From a checkpoint of a small transformer trained on Wikipedia.
Size: 19 layers, width 96, 2 heads of 64, vocabulary 2048.
Architecture: LayerNorm before each block, rotary positions.
Training: a variant of Adam for these matrices, 120M tokens.
Each number is 128 + 32 x the weight over its row's rms, rounded and kept within 0 to 255. Layers, rows and columns count from 0. Numbers have three digits each. The size before them is the row's rms in percent of the matrix's.

# layer 4 MLP down (transposed), 384x96, rms 0.0775, rows 357-383, columns 0-95
090:083126131095167176159121132148142159114172096156169152143172146139148166126108177146149134154175088130075119091087091122159152119070146133114119115139081116157117164105179088109148162157170131168076111077049118071178111151096078068174135138111134135153112138150104105086162113072131115062
091:137103098100115154152145046140061122116113159097121184184153157148190180128145133104150105151162102114101121161117138134099153186046125146108136131158104126179121119115124144114147175127118108077148073154088068134140157158131133146086117156224125113096105146088138093079142149122118060133
114:106119116165162189110115089128120082136111155117082190111146154110060102136131096133126129203133101177106107147137148107093163091085059147138121136154127097146143111135147130111127089174169191140174124157091162146134150059222173086134098133136063122117106119109119166153155147128118117191
112:140172081164090136087079123169101125134079183130108102136094207150151076097184085132143156139156198126146149074110140156196121141080175174096110137147113105068145121202113097121091100099104174144162121110144104135137152155156140135100151073116141131148141180153150133126125147081169135148
099:170125129080104147176131098157068150158098141118124116127119135134121118165124088156233134131153171135135095123102079139179125087149107146113144133073192121112059164140106153209111060147118097118124113119152077159152127155171125111140092070199111104111098099068162140123130098109132143119
109:125107089089138077149136053102111145143089154137140117103139110076100088172171173199160134130179179170107101160134139142102114110167171115167132144103135188078139200075077180104094063143168119148153080089104130095104121116168108138166095104097105157096145123143133133110172144112130121103
089:140108079146134130163112145122091137129096131108132120077155123142115092134180125183106101181168127195136120139122096124147043193156126152136082129107159098162124161160149065131118067198108116062106156174078171088092184164088131139114088109125142114087102128103109154140092145142183125102
106:112178134132146150185146164122159091076117163181206158091142138132062085136103104095150099125080135077152135114125146172143103100107097129114126124103157135105146097137128168149144129070180115189153156176081146137165087145128143078185116055087110139089112123076097139148077092113166148116
089:150141087081074168098108075120186159104168099178140119087181112140131099073086116162135131126082115117166118135173099153125167205054160171144086093154161094139122117139133137089152112125127116134134085131147108119132163144103064141145144153176107096137090189106148188112137114170081081133
094:138154127110137153056116130135108209126088113165156075133141179093052166097178166149137112073183117145118072173123106105138116094107101189089151091170152167117151098131118129098145109078143164134075188137133083117146102114149155211112157137131112115098085108120146100161142161123114136110
096:109152171097163102090137115112151165117149157097125058126110092153139148140124125116141062118146138077083134114164087161115114093160165135095146136096141152161156163121141193176172147176076111095127085068122204175081077095134188119144108093153096107121156123117054151127145106094145172108
097:168146158138085136129104118136138131135126103212150066089123130104144119150136070085143113113109068097145089162147072140165153141145120102148112116097103058155165151148094082081181179139169122169130161140207163094154127143154143149087112122100103051095160119127118115126127105116215112122
132:141176082104100103110152078092138158102105161147185150123140146180114113212182097119163130086156165077121131104132111187124111086103118131180143095109171098112155178127142150129135143063117106161147096107137071048170139133167111136103133121128075067109125112096134106101124100148080164078
109:162156098177118128108163121229131114144131099079101110150091114069047152125138152141208166108124160090104105111101123142167138138124157159120127062167113156059121162125128142108118124103135168120095152136149124142179150180127157171125140083170084157067121170101137092121119120166078152126
107:083154142096072152188093092134164071080132170096088151136184156123125083162179169109131120097210131107103122146113138141131131146172143144103188135143076133165152099128072165153122116049134080121130106138096129115162159161150208104104161142151140130176158133157105106078101147110139113142
107:126135110215096137084126120094108106119107169139187137098129054170139103117197108140145143146078110131144132133117139129124093103139116175164082095125172173159132133121125145139159077168147055127137096138170179072180082191136146147169123096094167094127112151115084091107124108167178171131
091:164130100041084129116104115114158168163104172139117133137180154128135177117124162097110132114148066033109136110164145138154135155127050094106145118129092115116197099092136168138127102092118102177154168134108093181141183068161188098137064119144137098132115102127141139098137131156129106088
118:145140120079091158189103074133090152146181117133096161177152127153128142109058166147157107145150110174129117117163080178158135124201120133065123115088158109162104097117081151113176120142112166114149099072071160104160115140148182109145126117185127080090110185074130161143116092127093134097
094:105155100112115086132089164105151065090125152150160152152092100091110135144098080097098167136140075130109168135180165185084085167122093100134094101090124104103090109141188048130098130091152140136143082102105091120109123159126102204093169151165144108158077125168140147113092095104126145193
082:174085127149152137132198149104129060167112134122136098120172161165109144148146120113115119217153140157073098176101084087140146164160155107155147172157157186104141082113134142099047127147145147130107117086156099141162138166122139067188087086141150109167115133119132172206144143138106141118
090:164122136190237071130103117112141083107148122156140115136085109131112153169161131137089101137120092152154170089132100126156054119112129088167141124100135192044035126124119098178135153176115094111120148160092170121113102140154119098145147163162129147089145132168128130146113085110165099119
091:142140113135195146148176120082157114143107159133099068080122160094133146177128122082123103172105122141153090161066142137079138119124107067182171129148130111132166141172088136141208145167138119166126137181125153083126104089157101116048096129119114174117117143121162187103135185149158068109
104:173090100142128174131138140077122170151108136136152116083167061163160190142107137098104113132101130143056124146099104137086140152081100095133112105100153144155193061102166095107142177116163077139173107137144056076159147068173136102162150135083132139158112117137125141167142080119191131112
096:067138098112156116086091101070113174159154099079167090095095109145077110125077188107088147087171109132085121074141185166118164077148138135137116135126118131144070129068120128141129113122166187108162085188116159073125126111117173124151134134129118138129153140118149171057092140073088157138
106:145091123092137096164119143111131122107139112142114196122136173094133130126136120095186124137134172076071077089057135097112137116137164159145098162141090124119138138113111077157177098187098105106084117078135147104197167142102159183122145099044125142188143108147101156104196168113168153136
096:126059054074126127142129079136089109142108132142119126115110157121176141115155118081116121174178137191099131144150134147120145172080144081102211102163117133139121144166151119167123152095122135107094162155092101152124119113114143139125102044144144113184120204120063097158090152101136203147
095:081129172142081133130119081141132161154104123147152108172140124156119089114093095162142117038151102144135098141116120154168142142168099157155141116139127191140114158065097173115132078150099144135176136077187169125116164131147231140148161130158152110182097139089071113124120143100078174173
# layer 4 MLP up, 384x96, rms 0.0774, rows 358-383, columns 0-95
088:079143148128156144118154164114113169090153169127153084111127128078143173113134134153113129129092139104159092151188077146189047136097077126090111132106133106114177182104171128170117142187137078144159181081137177128097176084122124123126156116171135119129176131214191134128126087116126100125
111:125184061193152143121131125110145142117104121155153118139070133104156150131182087133101105125104179117109127153142154200085122092148096080157137114122130086161160123107184065140074144140124041118114143146183180174129161107177132126120145185065107099089186124116096111099122115150096125119
112:061150133161133117101089120106068163107125162140149113119126050178125128124144136119139147163094199142105184155109222157166152106123145180143157107102091086080154152074114145122115183135128114129132090116145079167101105138127121161109154165139137084160135073086104146217120120145157152134
099:137157104151143188166122182080142101094146112095169125119113142122143136059120151106143093109066146129155152112158069141061107136153113070174160118119124127178165138140108121116143176143100098134091146154128137105088084099163153144099141204111106197135121086170149092139168113034097148102
105:083162133114152143102089151139123150106127146158175138102066072151111119168112147121054173086125112155095142110075125147066126172172172136144140142103146118091108163233137124102152163102151144174133120072161136113098135127118138116098130095118074132091171170146195170151168154117111075157
087:070131167176133139102177107163116074091156172090140119162083128114156088110104109129115069165134097176103146094165102138086142144143081121192171135136130131111117113151165111181194141137109147104133094085148075194115168094144135141110153170112079098096119178144102158156087127189119077158
103:114121071134116126098120147119166166110105163093143127117124105127150091113146021074138089180118161129151197131130105144104091113133117118188121152064063185092129153076115071147109105220108108141128101118124133131153156117092101138121150069095166132108151119127115156124103154129178183152
089:113118205157140123117176151078137185139140218060165161117097119140174122115110121168128111171088175087110119131136123130179137044071115114104124103089148121125127109110136116125091129117084181121067107102107101157105129127124130101165147093076232144118134136120112136141131139124141168172
096:170198099116180128145125085147097080187095114160130128097111133121078121112179113129098116193121159145150114107134095132057141124112119165151182066121153149133081110180151072135146101151098132056124147091149142167062190168101155117093171134155156131108120178169123137148162143145091128147
099:117151155179185148087139176101149145054082171131140158133164109118170084052167137103134093174149101090134153085106077122130065129073111095173158114094138132104091101118135099134159164176121137129133111081130185140094185139153185137088119179102095127084136140104115136096140081140110098138
105:122091166112136149147133171122103118138130170041163213137091079162119104131148135121152130080133209139152145079148116099154101118106076180123165181121111108137142132144104097186137139070167139159120132109136060137090125138105147113113149160174174169170072080113157119141139127071142102095
117:097148122124099171098101137121131076147125169079105154155061144112152097165219149104102113159092153127105110102132043192106079073115159135141161108134178097132115109143105144096126167167071142148066090129179104149109117133155087157101196144119129125109117148133170113105177093125115175138
108:130157154152149110084125124088162123056156164120196162127128109130130175118124100114079157228064165133115178114128154178141064077098114136125179134113106125138100117144079120152097137132097131127145111117146075220110125148119112156099174128142157148164079149130082185102133133135168144097
097:118158143171155195159150130113091145138085128178108139129125105111166083132108179121155169101092117098124108158157099127079067159124156068157122097104148133079158134116187102105159153155123152142142158121142136146103101101140060158125136127065110155104076124138183203188097058075093122115
102:099169138104108131125099114130108174092066123124164178114093081143100143138160107083113091154104158150153157116118166154127122148116075134169160153111139165072144140158077117091100142159105083155190186114160109177109176168102095115092129120187124134164135134081095138200157051139166138181
079:089129171139122104138185153105051146063085123157128165118141080121112096141105092140162156131126117189148128176031133097094077104091140139154099080080161072143126129206144147143163157131165183143138157117142148106120162150147139098139204162146119122160133149102134133152106097135174138106
106:123111126199139115127089142078183142107150133088094074108125115068106103180166083106047106160125126095098128127117210198088079112111093089096140154140072134153128135135130061123098130135131138125081153141130086110131181137124129180146187174102173120158117105139137147103130140102161163161
104:142151125171115132118147125098131134132128094185165119127077053150118183180207154107129130163100104102151227122148110146130085165135107072163121103125086137158123132135199095118171127109106179135105155111170150131121160122084183149099164124084088143136167168132123092151176104122072101150
082:176158127193140128092123096162177139126076146131153177066078091110148116121121084146091105122081177122124132188204128190139098144157079090165088126138070121136163128106114136090154166096121113128117163124139155103121152071130135136109104106125135145086133091069055173172134139163083104135
096:099111130117135186136076158091109124102131144063195144129117110120152159144164156093104187161134156175122210137135159100091116110146067146128149124128118135107094122137078130146132138100000114155110096152140120154100149133155101125094141168125186149128076098164105137110160139138120176110
094:054085110112160121111155144175122125109160135099143137090154110087111162148156085131133100209075180115127099138119087184167128073165081122156103181073078119116117136118116115114128124150153104183094159102181134183132121115144114162130155101195143121157119163131064156102100138176125079171
097:114153126124122192095130174087106152147148229089147100102119055143116169165156139080078099126150164105131144113112100097080087142169080112128159130136139097136119094114128069205102160136134092130138122130116163156071119183130141157175166112123140150129110133155163113193075164120087110165
082:146141178107219147174126134145117096145111085093165159124131138120210133098139151076116095180080137098170184083151094132110089082154135135150163053064139119077130155105077123121150126108134135139115120133148144114121142086116126091110123090163098093134133112131112126202154137129202107071
103:110061173147173161068113205131117113129160119152121163098081123129136080115168135108172076123105125102146125150151136157088076167146140125114158122129150064170132093151150116171136104130081163170120162045159142150120164170138097142165117132102133156096108063094169085187097100147102162123
105:139147094173117161164128098088162070204170138158127097089160128117131172134127090142143110184123106091190110120089131159108096127146184163147088158074051094120149123107108083144133123127100115128152227084155133110077132134125132191110138130161157160084122166110099132143099168129090094137
078:110068098131211160118135173118095124180091124034093184057133148138140153168139130107101103131153119057154173107165117101113107175057177144111148130142120103138159070119123114144144181135138129132094112137128121117096102166092118099132185146133085119139112102124130115081143094122169079084